python train.py --n_layer=10 --d_model=160 --n_head=2 --n_kv_head=2 --head_dim=64 --d_mlp=640 --vocab_size=4612 --activation="tanh_gelu" --norm="layernorm" --norm_place="pre" --norm_eps=1e-05 --positions="learned" --qk_norm=false --attn_scale=0.125 --bias="all" --tie_embeddings=true --parallel_block=false --init="trunc" --init_std_qkv=0.0238 --init_std_o=0.0 --init_std_up=0.0238 --init_std_down=0.0 --optimizer="soap_variant" --lr=0.00435 --beta1=0.95 --beta2=0.95 --weight_decay=0.04 --lr_head=0.00758 --grad_clip=1.0 --warmup_steps=200 --schedule="wsd" --decay_fraction=1.0 --decay_shape="sqrt" --final_lr_fraction=0.05 --batch_tokens=32768 --seq_len=256 --doc_mask=true --train_tokens=146200000 --steps=4462 --dataset="wikipedia_en"
Each number is 500 + 40 x the weight over the matrix's rms, rounded and kept within 0 to 999. Layers, rows and columns count from 0. Numbers have three digits each.

# q: layer 5 attention query, 128x160, rms 0.0973, rows 116-127, columns 64-95
# k: layer 5 attention key, 128x160, rms 0.0894, rows 116-127, columns 64-95
# v: layer 5 attention value, 128x160, rms 0.106, rows 64-127, columns 64-95
# o: layer 5 attention output (transposed), 128x160, rms 0.0925, rows 64-127, columns 64-95
# up: layer 5 MLP up, 640x160, rms 0.122, rows 0-103, columns 64-95
# down: layer 5 MLP down (transposed), 640x160, rms 0.0939, rows 0-103, columns 64-95
q116:519481493494516509440457455530555571558510474496511427518478516478491494435468483460537502515498
k116:532457531510533525485556507481532474497492527496525490419547527553506543526477479516521492475551
q117:483482515483504471527499427441527476474555487514553476516485566560603508554483390496564491523545
k117:487464534461538521479525524470486515541469582587492490464510527485513463527475489495516407504537
q118:542459529527515519418481505556481540552403488568517519572516487482578464472473430461490468505484
k118:492481521520550429421515398455476502428452460509519504523481400503488473529558507547498550544545
q119:439443450474515522492513541447476604509498492434488457485492460470455485505498486520542525516522
k119:504537503460540531537512486460573503545461548556541561490530493507554510495505456528411478464454
q120:432485562552503467484476512457485513512529504450489512541524559465446440584403510506476497444554
k120:476538454459399557475512522458517427476517540581592489470537499529527529472519508538513484499450
q121:488606508575527505455515531510450542513483542604476419458480527512546531482526438522523521503489
k121:462469507463517531503619391468511506513473483485433536572506547561561414495551570498518488608546
q122:487490534508535544562546501450484497485473530457553468567482494517527516456583506544522458458554
k122:501568485448439455574503572474511512471580432477534472494438491499481552450604466481546516518437
q123:443540518541472467492507523468431416497592513506497502520546486543505561492469462493448546518507
k123:497505503464477510495590506499499556560495543495447535489476592506546492528486497516507442526501
q124:497474498473485474502482468494474557471441496496520435475560438527470527522432499457425519493547
k124:508542474496548553479490498521532504430522417446520508534479428489535450466507480507499585558503
q125:450537572508460501536513507484501508427441486417521516566543564457505455498510502496519433459373
k125:478511450577465456519473507546495486484506499505478452498494453495506497486463459481553560514478
q126:518503452472501500509516508475540515479524478473485445559509541506522481437494545498504504456456
k126:496492518462527599493480507470536500543506503508534500514520501516537519573486490493493473485502
q127:431565467511501423490523507516478538534530499459435427555509527529486520486437587516454542510531
k127:484498403574514507517512493499535475519535515489516491532461498543511463500566434437503461517489
v64:512480529494494524481522599516565429525505489494478487515541543457558508468543514520447508537474
o64:518542532510497491477479458513523488537472521471508513456514488481542549507498530400521518472539
v65:557473475483527563510540503520565480524493484499469548628516533479520474501572470496571537494444
o65:539480534446457475551523500474486429598512441505469472445473500574541499491520521504491457524536
v66:547497535551458449536495375463512538518488511508465479458466522442515539502418495515548416470436
o66:458456594518470574526491552519442435594474518460512492535466450526403488466492487515525472554507
v67:538509502535521484482470444564513528519544577517473460484509591530483447455467531501464570494501
o67:449539486513536567554383525459474481484548579475533460460588517457524551497535451529512538476499
v68:525467509546505500497524555491490453493503431534356562544491554476486522536538471511487444458454
o68:537544505522509449468504442509512507529534488488535490551485473519573526470513520517582479527499
v69:569490506545512521498514513520541554433548471496479527482478467537484515493507509456498439512547
o69:508455425531544535499492530431462525516480534503534507507475514501485546463495485522527460513487
v70:595485511571566508507484515485446486481519574547500591516543517420521484421524527514487528530516
o70:511562431475484504573511533473505470572501507508501412534467554520543576506547458513548552503541
v71:546447494501553564497552503501548529427568498506521547508506499551406497489516491547510503502505
o71:479468524463440455508492499507567399527495539468525461445467525506542480516460549459545520478465
v72:485566456502508519499509457457517477494529512539501537440536465599469507490523442509471544548508
o72:511461478509537516521392518474541499506430518526501406472526521495470501518500564534556474491538
v73:481462425518499416507506468517478476543495538499496483476517498476545420524457571473473482486544
o73:519558530452495483551454541491501541487476524518600537536510458448462507540521486534550474491408
v74:515505479479572490542543485520481519523456496472460539498554411513524466511451549412486506584523
o74:426468526507502519520486509528537534530619533498535505515505477482433443505516485503533555477499
v75:425524525454483530506488585439493457417488444489458415483547471534539540519498450498411528488515
o75:566514449537484444465455493544452543548454551458455495502567491421517465508465527487500456593525
v76:541429518547538481468441478497489450568450510506493588498519420469470450447460448531466444446456
o76:414546517458544493498484431515574539465539553559539567519410513516482500471479533527494513504494
v77:483517500491457488541487446466463436550497509503524451507525558439594486559498483473517573496469
o77:588515503477520513507526532447524506510514424525474587513432463504512528507489509469558458545511
v78:548490488529444547495507562440518542485511435478504538576531492522467514497478448549488452560494
o78:434478536521422429418471441590454481548527501526503495509487508462575506515507562429512502537523
v79:468470460444500565505468499544484494506487461507467505497474540498516458490569459511567547541535
o79:503545527570426447424552570499473482443524467469518479490511561527488475442496538408455536469497
v80:395522581446447525473531533465502531472584449521534462507526470506518505471489524478410524597547
o80:543503493542578457512504488523481559590463522488530515439491517472534515541427487524561412431411
v81:506481471499507547376487486520511511492509519474497491492541557578544479509461523512504515491460
o81:560553557436515538596433467512480555604530488440500483492463453429481553488526464520505433483479
v82:508560456510541617466474568513429466488439536452492500375550521520476525484564579438495530461561
o82:524510552447447434508448544498554544453515524474435444561476532531483487453532428505583493484473
v83:507511533520507537562468473547509500491489491466535545464510518509502484520492533453443489474550
o83:531492504530547502497499525503448545469592528487464550433490513479554492503480489450528521398537
v84:435481484465487534460552547541533479447498509474491400492530487515633428454502553512511483511565
o84:582495515587454475483494563504484512586492616473448480512534481498427552501486440457485478530405
v85:473463538495480459493496550481534464407512521463576547484562457503498561512457514543453478480550
o85:554519398402534526443516450499438537547457569498476436524468413508539545491463491544524523517445
v86:547553491485535585554513551512476541488501460579559528524487572547554501471606496504535545559533
o86:528454515479452377453530512439499470482545460503475532471493523495473500524480533528454494509411
v87:520528515535516541520536572560517505487522508473532558486466537495450534436461560498426542502553
o87:487520452465531457549479540507407576485479487511499522553528369547496464457504580448513493494459
v88:504475554554518468551470534434522499510435431520485478587478533544566522460504492438479513489516
o88:533491454476482527508585554509509513470573488480494526435481416517355520616440572470573440563556
v89:431472514505436487501507437506570464458525474528565453446481486424450472516547494489503543491475
o89:548531478474558539538465514537485504491433436549495510566516525491532441494463560532529461559525
v90:443539559507501549480533410587481532516491496511488498509491470502485539519498435488495567504401
o90:573490519540570504567499500471500468449521460593496512390480474540480459547428503475502507439478
v91:480531554444517482529472571467454450472489484503536417511487518512506448437477539529457495505568
o91:497469400466503515483579547481495542503503550509523489477507400479476474534542475479471503501483
v92:430472533441555457512565476506521519490563543570541458509517468483489479466560472547534526495464
o92:522463571443523522495475573501574476413448553504518549485611488560495494589403487469455458486540
v93:454474459497497504521475585419479459445473502458554505452516497493494474593515554463545427467558
o93:542545527521462483445543507551541502476449552512487476515492507446480520467519569491534457530433
v94:525503486461493494554505463570492467540473499485475439562518465499471496479565479463439478480422
o94:512516547541475478521508569474502442493528517532522509457497502507485530489470514465582491500504
v95:431524478447478563492446558457486439441433464558500411479537477549446497457544397504474542583520
o95:504472448503455482527451541542554502552545535497513487454569560466530464603420551502504435546447
v96:507529519522552569517498502510488571485475454531468449551524541512465520430521475489475514501496
o96:497514517459501507475499448491565493501467553505430499464547489471523481548506561489481473590423
v97:474536484520475429498488472483537462503501485569513456519440558538511466492487460457510551488505
o97:528499449490512561529641523490460512547468528415467495464547514477466476531484495445535469544609
v98:505482485500530488510458480588474512512527523566528529512452465496485491563446549461540469529525
o98:456554480540495488503451499458559479527572526548518484545508547549467516494540444578486474447414
v99:465526485567521458479563476503418536484556543561434452463432517518474504509474491447547544479481
o99:592592450487546528500497509518570522474461572449445536523524517504464458497489573536419550530540
v100:569517535444557503584525548489486489472449457470443537487483547493491548496472497456497544558556
o100:481429511466470467507485500414563500538571538537462444508539446402498496559518543547487526469425
v101:488496469520503451604525433510575555527473506424519556508497533472464486576449582514510533474454
o101:475515467425509488487526532481436469519492487474537548553435474491501483461589459504461539514600
v102:614478525479539567436431536495501457448490541481498606538500584514520383433496497496529558510512
o102:472480440423475443529540471388537487525463494538522523461499489531524551504555449480453394511479
v103:510477523491483438541459470501525453518542500523454569581489494525508469499468489487479487480492
o103:440524473472567487507512420408583469479457564518506473469464483478525616495495501495510518552520
v104:579524490494507564559533522463532444432524471461420451462466461528461496511487479537510498529519
o104:426522474487452543439498459505488495597463535482529440554544533519523522558496529535509515493577
v105:479501462494584419516540510449459511530450453487504571493461541446439467548508465370565523569500
o105:483489481500458552485486539553545425408485528512538480518563388479507483521532651526575458460460
v106:493511467507438512476464438444563585460483467474467494610460551578501427525446456519516482461463
o106:478518495525507518515603468515481483529516449455493495476516550502524552490559472555517473524528
v107:458569515532513529453491507515416480475438528530548430474481501468475408492494561455456543562573
o107:491464476513519488552486530514509509478463564479503524447535602529507480530550478519520491481524
v108:490465507544530508512454564483539522565591474560460627520452479496477516570559483443509484491481
o108:504530540505461396471513510470528549547529540470545444511461489510549549531481520538479525383468
v109:461537512500492487515526404491510483484394461482522538486529522535531565450560450572436446492500
o109:494470487435524460465444503500575511518474429513566517490518567601493410576410490433554489513539
v110:444464532608542439501440490527503515453494570343461500466503498458463449575512532475575524446495
o110:529585510498553559452602504540585480509529495518473510474491458518508488474514525458482497489478
v111:503467492493532509504492452575496549479476527511511421462468501495553449501463569516477576483537
o111:489537514492531525520475538525447473536549448516446508538508476533439514479565450407457453507544
v112:592522585548528543506485524427509516582506560535475541456477555452547547532542496440517452516474
o112:459497463512444450519553490526550527515525518421468533484464457479453587493507510534579478474469
v113:441453504528529401525458487501513499486566480493547523443465544465528398521446592465557502506453
o113:581484508439525517489477544512518486464471495493547481571525448473451578435508544571483478512422
v114:506558508498502599431472554470453526464524495485466507476521530504545434477415503479503505532487
o114:417508549439486479493421513498533572522488479473471547442535479461464529431554481554504481436504
v115:440510494449525484500514504503509539505534503431531458487484472473497477495522466516531455466490
o115:519495564496429532510477499493478501487465486539447529520509467525463445430526511420522481509459
v116:476449544550553483534536506466572585529591484555478497543498495471567439510501516515475438492454
o116:573463526517462535533517450426430471501405548461502507467500462552527531438487524493514465454528
v117:470490533526464481482539463477537507506624502496483475480482442486482447493539508554508485508500
o117:511504550506481434502481582465512486562467593500440496499551485542482471519435451496504474480516
v118:489506439572476469557408453513472546536513497472466484532433487499485484514468439473543494482518
o118:511582431512558517496551557508559558411491496480484484403474487514487516499490490444526528484524
v119:533444513463507477436539448533509517509488485474494531500503586518512477462473536537414442487505
o119:480502593551456484551436436520509523527533485499525397520535477501453524440492384548543545482502
v120:422442535510482465469461455489559535508509466486490616564513553488519482558465535514574473570467
o120:502499511489536564513523508490501489482445471459503479496478494583481541457559446548505489468583
v121:408505517464502532480436559380518535503497426548504556513485499547489460531513438452534486467495
o121:508466502504464467476498408498543584429576526449462484418556526541510475550449490549407467524530
v122:527537488570457553533484520559436514523496504508524457534453458453502613445464474569466489473443
o122:532549517487536459514481591529464508469511476498485530525493445569521523589541456547493508547516
v123:480511531543443536444473503466436463481517505523409428455576445538566538501477489482470509531513
o123:495479545448537444487381443494545468477490546501493482528547525523501408552468534552560519522480
v124:468552490486490521543400449534503463479406542430528484455498527506528496564563513452512520464501
o124:450525528540519496425488564473471503504565387502517540454485569489501545499511467444480569445462
v125:491538417457492523595483425505514494522463494539498485509453454525446576553458420479495540479480
o125:535430560504550461501460529509373483434592488525385548543575573591458464500514446567566471538531
v126:411470489444510488521606466466495456513543489504473421473488524485442474496477507461477467528476
o126:500461501467518513436401595545459511513483578508581527555551442503503488466473479522504454485529
v127:495516499452555496506485489482518402536498530501556531445439466437487556500497505487522534458456
o127:497493564517523478464501413514503565514468481492467481552503497495456529516497474528432517482554
up0:488465523521529481512537512523542508517488544464553483478485572554454510480496534519456490528505
down0:570448470498514516529474558480518530525570439576518530494432525477490479524544468492508522480500
up1:550460529431521553498542470507556514498534517510423511489524506509435449504539508489499508492483
down1:490567466525477482480490528495513515510393466476511477504511468474496505473464468526490473460552
up2:531498514554520562535530522528467471553493501491475484512511507430519459485494456531531507470532
down2:493494521458460546513476460436555488448505489453462445461488536478497530532525485520437483535516
up3:495438545517531409484462503533483500567471513531459466513458573520506464459453493496508527569542
down3:459544530474515462427497521497549479506450429506495480555520467430572526546503517489482475417461
up4:538453485617488478567420475479509465479541528444466505502527521563488488513486493457530517436443
down4:490582527561525510491539537521560535563508496504474543511511436585441491461501467505485503440483
up5:433362496567524529505452475527488532423460518521523462501547508474560427475469542537455506553503
down5:557489556495442547499522478439455508515523529485509463563462463437490565428479501467533458482471
up6:471504508521530536631413573447503470488506509574457542502512468387506489494527490606578530504483
down6:530565473521523518516485460515549515548473514506573512457529562509519582540522508490543550551545
up7:432509491503529485480466489503504493537433505544569511446474563526529510580439580465514508515510
down7:549469540499486457524517497564506477467497411505520480559454446573522505591590535465474535520492
up8:495515523456514394497543551475434464565542466497450496495520489490527574572535516497359458474563
down8:432509479453480565583483471464536498578543482570555490498586494520526490509475534466476507537479
up9:501400462525523473470490390495555479525497457556488481453518534505520390504433431456457508501443
down9:564617521527509521521443536485504546426469508514497528543520450543558460513518469475475435510477
up10:505544475442525486506493440546540512520477473507511428473530512462497477507508498528504477517529
down10:522583542502469541490515499572473454470549554511501478501523523545528480546475512475496453503515
up11:442458545472501457511478444558550526539627469478470448524481526500497482518447514556512471572498
down11:532673505560525550603492467471508496458453543493485510504535544444549548537454486500448534456540
up12:454416509477496567482482458470523584531568520451484523520562495500434546440548566508450510564529
down12:496539481455509507531438494529537569497523492531492562482455518533518514463443458518442519552467
up13:429498556445526511486486429513494523464503537437526544522543527467461461540501568608469510483521
down13:551466541481499483503525538483408486540529522521501486476492497414432541483478442477525465554505
up14:485512484511572515523475553530444532533489520475571456420467549496512534503479500508483526550535
down14:415429445508568527484447509516528502551573538517522509499482526559456498465539545506488461433425
up15:533460485482503537543454489449500492521578407466454443485411464494578446479600500542519496415501
down15:541473443606522516505499374490497480432521414533545443449552518472513543422531480519485434500492
up16:510529502515543521516476497501472488516435508537510488491477567534538457448533482549404515496500
down16:497513483508495489454498510518528531481465458546535496504456509535514539499444497513505495454460
up17:476434428461505500582430448442446512442434526474518520503438478470477506467518516506598480493478
down17:533588507506477499426493457467514525492511501502512546457454511488528485475512500515495524437485
up18:502529492521472444499507517516493467558509501452476444514470450589464453503452488523467475530485
down18:532574453512540493479521511527447532446509511461497499488485479469506480571484530481522489507579
up19:491518491475486537503440460506511507516463526484436517557496538454523518519495468413380477493482
down19:503491484516543458479504488398504503532495533473556504505444509550524476479466478448471468500541
up20:494578495491587536509531483456494524565442477455490489458405567495463524473514477535453515527504
down20:558512575501494555499487545381581470568605537501579454538465480499507481490556509499538377506495
up21:516498476516453477527466490474536543426514493524508517400476483521481497525638557467484593516516
down21:463506546473467570454566530530578465545535425513471546497552571524437369475524470483524448501543
up22:446518503555486501557506513505501468526540461530496504561436512490502492523525508508503464453550
down22:461576462466486530488494468451506501491477484489487485494530495472517542496515505502502499490477
up23:533467458501526473412421531550526447511389473469471538439443531485518479532540550449465418549538
down23:521543559458499468499548444547593530510566450576501495463509506499481424484497480452487522436512
up24:511502497553520536503477515521502485526490462506534533537514489466616487514513640494563488455443
down24:474545405392453470526520516515455486493495477529553555493492525545495502530510516452526506521478
up25:526607469474553520487538477471502468455466483478488506471496494576425514463485494493483497558438
down25:557481470500584423545498514488531523533575456511541440439453470517435448480481418495492479452458
up26:523438516488502503515533509533527542453477495509474472456459523516566501456474441523519505545520
down26:498527503536423516495492508537530551483517498459479560469472492460542558533541497450496479468488
up27:478533544522509500515441442482511482501481518497499434507538508468454465526534547500532528473457
down27:442546526512501459512536498510528514520504577510504591460467508495518486506474465449513503498550
up28:592504440520533526505422476468461530516484417554499551504441556511501502487505541494511459507474
down28:513588466498453483606522515529484483515511519488470488508484511482471482455533525499471500508576
up29:476514507466544502532404467447552502528553436518469542498526502492486483497499464508557509482543
down29:480537443529497475499498517553441511482480560480511532526545488526503477548460535517525470492458
up30:590519500486467516443534428482483549522506516466499494528546485395443552485548492520461490474461
down30:478542540508522486481493528463484501496446467510517482512469464524456529496526432519452496551516
up31:475475544525523405520546477427472470539519500502505525577539480507486522477458479505522460548440
down31:455563508466563511554575477551516478434473461540460517531483507525496551467483464486449485423564
up32:531550473519472447432459457524586435474532571581559438454552464516444494556489521425420570537514
down32:472536439480546602526517492536483465522566520460456541535473485467481556494459506426464599473499
up33:527464590505542465510536448515480532487531519561513465475500484448552413455458513456567490528507
down33:552556546547493476495485492474468457416546510546494502529560510412533503539503527479511465548487
up34:533519531500510496591506549431525479512534488505432485494528548462581384481495482516544555495510
down34:569571436451539449491452502603461498592471614472545533512517537449445624497472480495545496551517
up35:530496462471523472543497496502475452480568443535523557431492446532466503509531539490550461480562
down35:459454502490451577533485589484523489560488475503534462477496496415379558464514494558486465561525
up36:440531457522456502450427496509494517548462451506532439494601421415512525536483587479463481472467
down36:562503489476526532483515522475490495512453485499516499500390522581452462467453415454424507571459
up37:517477536471431509476521537485520530630551467486508474466485547448482532508456434456415476544547
down37:469503499500537541567426515456536514468493461494526510494486489535446526569453472499557497500472
up38:486449478494520404495542465440501537489511522519482435447520481519463501518446520554528452493448
down38:485554549489494522548481522490481477487506499455486538503555488508513587533459491514504494508531
up39:523424507523501517434467516479466551564419482555454489428473489528521516483444483511480553519382
down39:385540464483545555463508527580562429427505505410530452538515459570456496556520501545478512497528
up40:517470550499600522450522488568485454562468539519494536519593501468541474520519551489475466472484
down40:498521460493486489535477503569465390527488495527440469519530459530483521510436597460458516467537
up41:506518514528554522513464569541499448451565507535533460452498563495517503519480437467504505509470
down41:514444515494531485471526498524437513438468559477493515465527521473500494493434524481562485518563
up42:544526499469534519527455464507490479513562495536527468521474538491440470514478535471509444532529
down42:513590495494459502517488410475420504559457483521517551494555487483471541453431549523457493548519
up43:546542508544533489527476416433485539448462468451491527505445491489508419485472413500444435494480
down43:486468535516465412484436546537505488449541430584469558448520453543476471520510533551510556532501
up44:480480442412539530519509521457494539569517520504615478482460464507459458505476472546492472554533
down44:432464428473487537544497514529466440487526555539464536458478540522500471521525450469480537444483
up45:475429602446525462509481488502514508503470515526513464515488542538522434446512490468421502498532
down45:506520441519479464396468522523448437502456486499528464503503545509526481524502485483572477545391
up46:515469416456546514553476462513472511589456433446528432587540507491517545470550503515482511533471
down46:609544594513587503463428413532555500483449515511472572577488510517482489491554507576574507469585
up47:554506488536502472485472464534541526492510518523460503469519493529529455488437511478559492505435
down47:520563532546518476525567558473462485465559483540424537528456512508473478537513522507486504517498
up48:493488470450502510540400496509446458504424555515527500519519513478555549481468596479490512541454
down48:522553520467479546507527431521517511524444510489523499544521519543459514583438557464523531498472
up49:526582469509486473560463540542521447577511520495522419508500511520505508534460515479499546523466
down49:554508498409423569455548492466518593453552532540493448496534478503509476495440491516505506488479
up50:517482514465517464504446486486496464461493489560402590556492549588543435493497562514520517563461
down50:505578491533556506468509544495469520520589494581480524462468514503504448559486494550477522470457
up51:548569513490511496473474416442482516526532499550518502533486485454516494529507508530496512521519
down51:506553505524497506488512486500545491485472520465458534531514521538555499502533493484496519471531
up52:492588493496560510514462417482501460549442476466483496508480509487414506463543399477497492526491
down52:567491532473454453497519491474486461503547481481568458503435521499459540519467452448485545500512
up53:500504491556507509435539517494468503515500451513503515531474510540522440477490453492490453493515
down53:505616526491486480384474492489539552444508460541525555501530505571588507594467446532493503514559
up54:512528491519508453505466477489496487458488484475461514517536473538564510468463473534449527473425
down54:552563471496471391463538546456518524500563412508495539562502465486508555572505554486630529406491
up55:460509492558498484488483589532524551576526480428528516474471554478430504475452513551477517509491
down55:533516535512517477488535459466462450494535505485467513520502532449468534469564475525527496488516
up56:506501449465511528514518401497502495466489536462561575539508498483479448561454566544504469580482
down56:465588511524431486487568576512509449533538534513469473506503597487394463407480401424528550584455
up57:494450515520494551445468437502560496480507544459526536451562469462491502501447469469481557514491
down57:488474499446473447493453506450482516469536513530493471533408483545505475509486475501545439505492
up58:468508457491504482461529482469501556495506505534530463540515462552474525424529543577536469486526
down58:411562500511605497453447511524557461475481545500490462448481583526496490513453512517474513489494
up59:432447556532513490468468497509442556556519517465489541511461477519513513467531470482463480465532
down59:552530523454466528550510468507485510479512439501493545473543556486516450437436512504546558572503
up60:506439504519477487533578526524590504501511504461551530552457526422449511433483430487461473475493
down60:465534484548554479486485445493547496461441480468500514485513518512586506575505561507481497499543
up61:414488480571496526518488441482514507478493491508509428458473486467462515538565526558519594500544
down61:473635553493544540516439472472465460484549535525466465425444429479499568511500475553455498494466
up62:551565503501518513561472541476540525467554614478528519472518529531523495540517512466533509446415
down62:434428466478505400495431485577432516534510506459498540494479493527526494414519563526542531468546
up63:448460530479547536514528521528469558546494478497482449470506479446554437477611523456474500507505
down63:480557483541512536545461458522472422468443534482569466456502592537543478503520524567523498529537
up64:522428474496494548501417438536470410522554502485395390558465478497519450458570521437439522525487
down64:444548504474515541529523473488475481460438491499548425539532548440483562521551433444493486475427
up65:479601480474499464546464449492504505541513588395479489468457531551446469495461469449509462486483
down65:517440531479436546509466432558446549428510534422472484515559474537464572515485523540526539484501
up66:420532486496564478436491496485537465557469537522466448514474493450528454487514478556568524495530
down66:507607476532531529515505472483495450514455486422436475514484508505515534525525480582488470541600
up67:458485473567501486467600561548464521513527452504578562515476563527521530401482605514522465584553
down67:520469511485510412571463569507564542507419576508516465488477533447536531624540497460475510469514
up68:510435487494544437495496494525530499424531532477510462401494519526591475594467510488526569521535
down68:454576542525519548506498432477505458538493517542488550471545478469526555555410613460519545473481
up69:448476501496519547519538551537527487485463480550559449466487476512457485505520552511488423525525
down69:498528578433450531453485502507531487476484541404510513475436423421509531517511508420481587544534
up70:455511427493509490525520464508497513500513458572534473399514596452452493478497526521490508506482
down70:494586552497524490467477521510540524512428459459540495505434481562491498587449539492427511472537
up71:544475537466543518501501471455485477491544508489508490497494469514446487516467508474549472528517
down71:480556480509483524473539490506508477511475532498504495519484502565523500501535469547434456470552
up72:421390449486474531526425513563461517553519541487568498538474583541524513567450517483520573504472
down72:558573493436479488523468443480574470473500528453493493549499482533521480472513513516505454496507
up73:520487460423585531492479556479437514561471480520525523524499459465461489451492480542507505525472
down73:524575444487470483510531489441492536477540478493451499546525493462513483536431562530570465482491
up74:504466487469467517442481495522472466590427512512448534463455536467495491553509492496493521440459
down74:468466459494448495497510472555533503525468490550550496448592533469519519495500435512487477465507
up75:432482446494572504485523456472504436461543546473466543471441485472495459579506515484492546502467
down75:483526490507500518461513510545479508426491510494496506491538521462525528475496481504483519465466
up76:516419505467562503485459503527497525498494541539511441479513460512490486505489552524499480481553
down76:515575515508458477521514543516480491462550499497492444500534510405557484501535436536524523525508
up77:473492438565550499532509536515460538519513473488520462515495509444509469484509541520480502474504
down77:523501427505490432497481478472481545461491482501517551475557472518505541523504470473467543512506
up78:533485567605438484526451488446547524418494483516529489517544479558457433555393498553498582547438
down78:534596461512504418516493501539446362510471417511523515473561515470516538501438473495456561543481
up79:485526461531506495484442469457508523534450465562526491493486455482482494493504504571448520504508
down79:497470543494497526457530506581493506447457599563537616494433503455519534446490490452476609455494
up80:556481513522523470474503516462448532521495463483563490508486494578515447464426530554501467545470
down80:502584500472530486544493488532472508495523538480510546497440468471490517477521508513483546471507
up81:489481441415476528506434468505583424432534485555522502473446517474476444608583530503506513492510
down81:470491511490545495517551471487456465525526475520543427515555488482448485444463471483504553499485
up82:496498561471466467442472487503534489522459491451491513487585490502476546556477495469518499515456
down82:518511467532501509502500482529485453460523485452406484488573517481557501499588518511468531484434
up83:525435452542468441403512579556505474496489484541482602584514468484484532484519551556511554554512
down83:522547447442467396502581568576496509531491473495457542462614504532504469488508461493550479516523
up84:532471442476509519510501492548529490481526466529459506515482521497487485483493487499518501494540
down84:440530484531502484491491501427486502499543496497532548568482550480459535529502563545544511491432
up85:504508542517566501484530478497547510510498389520446557522511495512463407485442515447540507389543
down85:552524475500488489427498562445512443485489527499460527464500561516533521495514563502559511519562
up86:513445485492444539485540472501559515527562520493511496490508571451472508487478499428522497505525
down86:452595522527552507485530501511478483477463489511460485508496489513542532477514521527555480477518
up87:477512457463503421606502506532498523533511464426521495517474455456526490501494501507501539459487
down87:504502528529477533460459449488535499445540484448534522499503519498516548521505548514516503473537
up88:480494478501523535516526434491527417534550546578479452492500537497517497482481528460582497444510
down88:509572489466546451405532497532477495423445500473499518430480525472542516495447487532543500492474
up89:573467493505442494478512511487514494518562458446502499518509520475460513467507485471501516489482
down89:495538445516502514510544525524523472511445511499504523505536492461566519527495525557515492523532
up90:457377468596485473479483487498425459504455533501495521572581475431556470515513511473501538567478
down90:560519495483508539471500501544514425508511509475552445473552450496480565495511474535455499494472
up91:529499525544493564560471492473476469600516516442458464514467497539488539452484520494541446495443
down91:485579518476488458436608531490537476449509591555471408529534553466549558464493580486509539447434
up92:473451503481538534418522468454513598522461554474448492501637518529544447509479530536498510580498
down92:525497509482441528485495567503467539485466499458480465485455523497520489426513457503469491467529
up93:611583459475512494492513522484455538548470454512524441514524483550452514441535393573479495507494
down93:488450551507528466518496534453487515447488553500471465533488474396504552515512489473478505460460
up94:506490482528529532539566465484493501511549509483469453510529445465507560435574483528550533479502
down94:516579497543511490536455465516461433467501546395493516503514521465509470467491575529506526495511
up95:491502516484514554529538420494532534528512494524530468513463497485485467445551472534511502490535
down95:484624505511502497498467501472515501429495521470505485532548552516549546538510506476544515442448
up96:498505514512520462534528497513465496515471487480470502455434494516488486475574492518456485511536
down96:507562536441450541509507493489537507475471488484490465478509492518488544510490476494476523499445
up97:499514522509514492512499541465496481563583488534492533515537494518519453514479543483530484500563
down97:465571552522569542505481504450543465454540503542586439559561539448554450475437487501497523502575
up98:522527440488445466542462461501496501484555515464426476495574501490505434506544469468519529469473
down98:501581506491524472505471517483499493489456577532517515559516449547512431494486521497563474463447
up99:510497442472510466515417483540492467488543480485506480503450517479483462561527511485576485542514
down99:513468540454470490427586507427458518495483447455469532512560420473476485449522568522531468521535
up100:507477471501520476486476508536542490501530448497587521470502553538413461546508553536469471476462
down100:515573538467491441466582460521486476487543446517573510474472535509535500399498491559488486506564
up101:441480621464464500599536530435568453533579402589537385480474476589441498404650440565454522375551
down101:443591652473394559428494648448587417546426507481540490490468586534510557355489431608421541485493
up102:504500418495549514488474555476520421572525460468492513519501513503559424515538503520501491519529
down102:493521429480462475544504540426520518472480540507513490480503564419549530476523413514455502481522
up103:441589467512459564526603553523468475488534446480580598585430558455428520500502515500473501468495
down103:511545542520437430638495643441610554530467430570440517549526488449522478539451474472488493495458